Part of a small language model's weights.
Size: 24 layers, MLP 896 ReGLU.
Architecture: RMSNorm before each block, biases on query, key and value, gated attention, hashed n-gram embeddings.
Training: a variant of Muon for these matrices, 901M tokens.
Each number is 200 + 40 x the weight over its row's rms, rounded and kept within 0 to 999. Layers, rows and columns count from 0. The size before them is the row's rms in percent of the matrix's.

# layer 14 MLP up, 896x448, rms 0.19, rows 659-692, columns 32-63
096,242,175,205,141,192,161,288,192,217,203,155,163,232,208,216,219,191,238,203,250,229,186,214,132,204,129,136,132,214,149,167,178
099,241,179,224,182,283,246,192,125,169,247,163,188,154,219,259,191,222,243,196,155,218,172,109,166,204,253,158,248,246,194,201,298
100,213,112,145,251,173,207,214,221,232,171,181,200,232,292,139,178,228,212,184,176,170,257,193,223,232,246,254,129,203,215,206,178
102,215,167,203,162,238,196,194,217,224,132,248,224,232,126,110,168,255,149,220,208,193,294,196,168,149,228,174,199,250,235,244,169
102,255,172,235,124,236,157,89,211,191,124,186,174,202,212,189,220,224,164,214,226,230,208,204,170,155,152,255,290,288,137,221,262
100,213,274,205,239,237,203,163,180,238,212,206,92,187,248,201,122,206,198,212,265,180,163,153,241,223,240,166,217,156,211,128,206
093,184,195,286,199,222,242,232,215,118,227,207,112,265,169,169,213,255,137,217,171,170,151,212,181,196,206,221,204,146,171,251,261
105,200,217,192,233,264,238,241,122,268,226,176,160,257,220,255,273,167,210,216,169,150,185,227,212,143,202,135,154,202,180,191,280
105,241,169,158,145,199,126,145,120,140,238,195,180,208,219,173,164,166,205,189,215,154,212,121,240,167,181,301,256,288,261,198,225
096,98,158,241,220,192,254,260,168,261,205,233,156,187,247,172,145,189,196,162,261,227,246,205,180,212,240,284,189,242,242,197,207
097,139,232,148,273,144,240,200,196,177,113,199,233,138,216,144,211,256,155,173,225,143,185,224,132,109,201,206,163,224,214,194,270
101,184,171,259,181,134,117,202,143,197,186,190,178,244,178,228,243,184,219,231,151,228,232,187,154,204,135,192,224,159,219,195,181
099,217,255,82,264,238,82,194,198,228,241,239,203,249,190,211,263,174,235,236,232,290,222,168,195,84,182,93,162,180,200,154,215
109,171,182,156,215,181,197,206,213,282,199,233,163,261,271,245,183,237,189,248,234,193,178,303,160,252,114,208,229,172,130,124,212
103,212,207,165,179,184,195,191,205,267,217,223,139,190,172,152,251,171,175,159,204,236,158,176,283,189,151,207,199,250,167,180,167
100,195,224,243,215,203,219,180,214,171,212,156,146,156,237,205,211,258,316,220,225,199,218,176,172,156,232,173,271,220,226,149,118
102,208,231,176,171,251,168,86,232,269,234,163,190,177,281,191,141,164,176,87,175,228,207,184,167,231,238,292,202,187,267,169,225
101,161,265,198,231,149,225,140,228,247,190,242,166,191,193,165,244,148,188,259,172,269,178,180,143,196,211,144,160,258,151,173,88
093,239,202,202,214,190,64,184,263,181,207,178,216,180,176,195,185,241,157,163,270,244,176,212,197,208,235,155,236,267,250,198,168
106,284,173,222,219,211,218,221,220,254,125,265,275,270,254,183,148,123,162,191,216,219,152,201,153,216,200,192,112,253,180,185,260
097,251,216,157,191,142,168,231,181,178,199,223,198,143,173,209,253,247,201,220,173,143,233,260,242,209,182,262,160,71,164,190,217
103,203,169,179,186,212,218,238,192,181,203,130,165,140,273,234,219,257,202,138,197,200,252,232,189,140,204,244,166,242,241,157,266
099,194,230,174,180,152,225,170,176,180,220,230,230,160,235,229,210,176,141,174,226,208,179,186,114,209,202,263,127,218,266,164,297
098,261,244,244,181,137,145,199,186,202,246,195,264,232,257,178,218,212,212,234,135,253,117,164,183,255,109,212,211,133,161,207,190
101,179,192,218,203,146,200,322,183,172,130,149,186,245,180,281,198,177,186,223,193,195,208,222,139,223,182,236,248,242,168,209,218
101,222,144,190,214,94,273,122,129,194,212,177,198,178,159,162,194,184,228,206,110,256,295,162,215,142,220,222,142,172,139,175,227
094,252,210,237,236,140,183,215,142,265,161,196,186,246,149,143,196,133,246,241,167,236,216,185,159,235,207,251,144,189,170,213,178
102,179,195,166,233,149,251,144,242,206,223,152,236,231,158,187,231,223,242,178,176,203,192,206,189,194,190,278,213,225,165,200,143
101,182,142,205,258,224,189,182,106,204,105,178,292,221,65,214,229,214,249,223,142,245,126,240,231,231,109,156,232,202,230,201,216
102,179,227,259,171,245,213,193,187,280,182,187,176,211,179,250,171,208,136,206,172,177,218,234,236,256,246,184,177,264,235,130,180
106,190,183,162,272,219,222,248,158,170,175,221,220,176,244,213,269,249,215,180,188,160,175,247,149,145,140,196,223,232,204,152,245
103,263,247,206,170,261,175,147,124,182,170,221,245,141,201,266,211,278,319,154,226,187,190,208,137,141,237,101,211,231,197,197,113
104,172,191,125,224,247,191,192,189,213,160,174,213,238,238,93,239,254,187,188,211,200,137,243,234,138,39,195,239,174,247,185,232
095,134,155,208,195,182,210,200,279,211,286,230,111,265,268,174,268,242,140,280,169,165,167,209,219,207,210,154,176,190,210,147,219
# layer 14 MLP down (transposed), 896x448, rms 1.22, rows 659-691, columns 32-63
101,163,162,217,281,196,171,190,143,239,110,184,195,210,220,243,166,164,199,220,192,260,146,205,174,269,179,187,181,242,156,162,191
098,148,175,157,210,191,160,114,220,242,201,113,239,140,207,243,205,245,131,230,221,196,236,131,180,214,221,228,112,146,172,206,229
099,194,240,225,171,166,186,228,223,247,215,217,201,205,145,162,241,282,188,190,258,223,134,144,220,106,186,174,217,169,209,171,235
099,278,143,240,137,244,282,158,286,176,206,201,224,222,223,176,234,229,186,174,128,198,229,155,216,218,276,206,192,170,189,182,215
104,210,212,255,191,217,152,227,197,179,195,237,173,160,162,120,243,249,224,176,209,180,220,183,124,241,274,217,190,145,210,203,237
100,170,174,187,260,291,257,229,117,176,180,211,186,185,167,123,193,171,164,228,219,212,166,221,130,223,170,212,233,139,237,193,242
093,201,232,233,198,181,155,222,180,195,221,183,207,183,224,243,190,226,216,142,172,129,233,178,145,187,185,211,140,281,278,173,171
101,174,217,209,205,131,188,163,182,220,211,259,218,278,259,159,169,177,187,285,181,189,225,153,205,226,120,255,277,168,215,175,203
102,197,198,189,178,172,269,209,204,209,163,202,138,171,211,203,175,209,213,141,197,163,197,242,194,264,232,185,220,177,205,203,155
097,180,157,144,164,169,123,219,167,260,139,217,242,195,159,169,166,211,201,146,234,301,187,197,168,189,238,186,198,250,215,219,243
099,219,202,249,184,270,199,286,241,235,224,180,200,229,206,186,223,273,161,207,246,226,248,245,233,186,187,318,201,147,148,198,159
101,218,181,175,195,222,180,236,210,194,260,231,226,240,189,296,179,222,175,145,200,220,244,147,248,259,195,146,179,165,219,220,240
104,305,205,296,182,214,192,158,162,195,181,162,135,139,147,249,240,206,183,306,256,200,118,119,231,190,282,125,207,222,157,162,156
106,210,180,190,232,139,199,164,240,153,195,190,249,173,174,147,190,233,222,200,221,234,188,198,143,214,212,168,225,210,218,142,118
103,143,173,96,204,276,156,115,169,211,227,228,140,248,163,240,222,253,195,206,233,158,264,171,210,195,204,164,185,164,168,224,201
100,216,227,270,228,188,160,205,252,148,230,203,227,170,119,213,242,129,216,212,171,141,169,208,133,174,240,249,230,179,166,201,217
099,279,195,250,203,253,151,269,213,207,262,231,183,207,286,185,203,215,197,227,143,224,217,173,186,236,246,226,169,132,158,213,195
099,134,233,183,155,212,232,200,191,211,189,143,222,199,235,246,181,165,211,149,213,255,173,242,198,176,201,178,216,164,244,150,210
098,187,236,209,172,131,279,223,173,193,183,249,157,151,223,291,273,193,250,227,226,239,187,195,235,175,232,166,144,168,194,150,248
105,200,200,170,188,211,238,199,141,219,209,238,253,179,126,173,218,281,188,252,181,198,163,206,251,138,286,227,154,306,108,218,171
098,169,182,280,235,137,143,277,171,139,172,213,169,252,196,209,229,237,209,202,179,216,173,171,170,171,216,188,171,243,269,170,212
103,147,182,202,153,167,263,199,183,234,232,226,149,217,204,210,174,236,188,165,228,234,193,147,207,168,163,185,208,184,248,213,193
097,205,230,182,208,248,232,184,159,170,225,170,163,171,249,185,168,253,228,211,145,249,207,210,212,237,179,195,196,236,135,293,243
102,223,199,206,225,243,278,233,209,162,203,197,192,196,158,206,110,154,224,151,123,162,162,158,150,171,247,182,209,225,158,276,240
101,112,216,181,191,129,223,232,182,231,157,206,183,155,255,186,193,256,248,216,167,196,202,185,238,155,176,119,232,192,234,178,199
101,247,120,147,213,207,102,185,142,249,212,297,175,275,240,164,170,195,226,166,260,222,214,158,176,240,229,197,166,247,221,215,165
097,242,177,230,256,283,162,125,280,162,270,237,292,244,150,238,164,152,230,245,239,137,228,197,249,219,155,121,198,135,195,217,252
099,290,220,186,148,210,139,181,190,188,291,155,222,184,198,237,217,153,188,258,186,138,100,144,216,195,166,245,228,196,114,156,209
100,271,223,151,206,271,246,229,181,220,209,193,292,157,265,195,168,114,200,225,91,190,187,225,217,249,155,217,227,184,241,211,188
102,234,257,205,203,219,191,206,203,250,196,205,143,150,211,259,193,172,284,215,255,239,150,254,146,199,175,213,279,250,244,191,183
107,118,151,170,223,231,197,165,155,176,254,193,242,181,290,208,195,193,151,279,152,175,226,208,226,121,146,220,179,189,174,250,218
103,173,177,237,160,264,159,181,235,127,218,186,215,189,159,184,170,209,230,249,128,162,181,181,195,216,183,232,222,183,201,220,227
103,270,216,233,205,234,300,214,153,279,129,219,257,213,155,228,227,195,181,256,222,190,222,127,146,166,185,138,127,161,209,209,204
# layer 14 MLP gate, 896x448, rms 0.183, rows 660-692, columns 32-63
097,216,206,225,178,182,193,142,167,234,194,173,155,221,187,206,146,262,166,226,141,200,235,229,141,197,135,131,231,181,194,135,242
098,235,263,284,194,214,243,225,146,189,263,151,239,250,165,204,219,199,223,185,193,152,233,192,146,238,192,187,247,197,185,173,167
096,138,195,225,190,196,142,259,221,261,211,192,186,168,196,190,187,241,157,255,148,290,184,152,183,243,214,180,233,205,159,213,160
104,216,201,109,265,181,205,244,160,239,162,217,182,216,238,142,269,131,287,150,199,196,190,172,212,182,188,250,181,122,151,189,124
102,199,234,197,173,162,189,228,202,193,147,205,234,163,268,156,168,227,194,230,128,141,211,185,247,238,247,224,259,232,172,191,210
090,167,175,233,158,214,123,229,177,151,244,202,184,162,131,235,216,203,209,214,209,216,179,206,188,213,216,209,209,169,235,236,155
103,199,200,215,211,198,205,207,143,121,168,141,178,196,191,160,225,274,196,177,220,229,161,196,187,236,240,176,249,191,135,185,129
102,149,213,184,224,196,164,197,173,191,200,175,205,270,210,204,253,181,217,260,179,215,156,162,213,189,190,162,181,195,225,220,218
096,200,164,211,191,130,159,157,192,189,170,242,131,186,129,186,154,180,213,211,137,181,177,222,264,242,158,169,301,236,148,226,217
101,223,223,225,201,186,195,198,122,194,193,241,204,218,189,232,172,189,191,140,164,222,254,204,231,164,231,220,132,199,111,216,264
099,158,266,178,125,173,218,181,202,196,211,147,180,209,300,271,221,253,223,185,231,118,201,185,163,256,148,161,48,186,220,179,233
097,220,246,180,283,207,113,145,163,133,169,85,183,210,161,277,198,170,195,205,146,253,251,78,193,127,269,180,288,163,187,231,203
107,230,204,191,224,234,192,203,196,162,166,190,184,139,210,137,197,189,186,252,201,197,235,162,214,137,225,254,234,246,214,220,187
098,237,227,146,255,224,203,202,213,202,161,217,307,172,135,205,179,210,174,212,238,183,231,136,137,247,208,202,178,171,229,145,205
100,220,244,174,230,185,227,222,196,178,190,157,181,274,252,188,124,145,237,193,152,288,231,231,168,184,205,228,173,137,276,264,187
102,271,196,241,171,155,205,192,112,187,200,185,190,142,178,240,230,225,171,194,159,193,128,192,182,184,149,210,175,235,152,225,154
098,149,265,247,154,217,193,253,220,197,283,201,188,243,216,205,146,221,171,135,203,148,205,170,224,235,202,252,148,154,205,224,238
096,285,182,209,129,123,237,191,252,212,192,152,211,184,214,166,207,217,263,160,191,245,209,153,204,222,254,208,149,184,205,184,225
106,267,242,166,185,175,233,150,226,197,204,178,209,206,151,179,196,221,181,226,174,215,211,192,237,230,174,231,215,145,199,203,213
101,196,197,210,229,201,170,196,126,202,225,148,194,163,167,223,208,227,210,180,238,189,180,190,152,246,186,131,258,257,233,141,155
103,163,175,173,153,166,179,181,242,190,139,136,186,187,142,225,250,154,273,184,196,127,229,119,185,155,186,173,219,167,219,259,208
095,81,210,270,253,222,199,211,232,220,176,179,224,200,233,163,204,149,197,161,217,190,139,225,179,142,155,188,276,168,177,149,239
099,208,198,234,164,143,117,191,201,213,260,182,170,202,247,222,225,186,228,151,167,274,291,157,178,300,177,285,228,215,204,237,197
100,204,181,130,241,237,235,297,163,201,215,189,225,159,186,192,268,163,207,231,274,231,109,192,179,262,244,201,270,187,187,178,186
096,189,224,302,175,230,206,186,177,217,170,141,189,240,202,122,130,145,205,131,236,221,219,154,225,258,201,231,216,212,175,256,174
093,231,194,295,148,210,201,232,215,215,246,136,254,225,219,188,172,206,223,194,206,197,209,167,192,182,246,196,177,176,118,202,149
094,203,194,143,224,205,224,185,226,207,280,111,246,162,210,201,208,237,184,238,218,185,182,159,278,215,217,219,167,208,164,222,179
099,186,196,146,188,201,198,210,163,127,202,174,275,194,233,144,223,133,173,186,116,188,216,185,133,223,146,206,185,105,204,188,167
102,304,215,181,161,180,191,150,155,243,225,230,236,240,253,236,243,200,166,161,207,202,170,172,233,192,195,225,176,211,234,196,111
106,120,168,169,178,238,153,249,212,228,254,268,155,186,197,190,213,268,241,265,238,212,183,224,277,224,107,215,145,268,247,179,211
096,219,243,249,190,199,210,173,193,213,153,210,166,174,228,210,156,234,292,170,254,288,236,170,203,235,168,187,224,208,165,137,214
101,173,257,233,189,201,172,229,244,264,214,171,225,145,266,195,221,164,245,201,164,234,248,201,234,195,201,208,166,204,206,208,188
101,178,118,311,118,210,168,277,200,167,224,210,181,163,193,261,213,218,144,233,217,246,208,210,245,164,250,165,101,222,251,169,171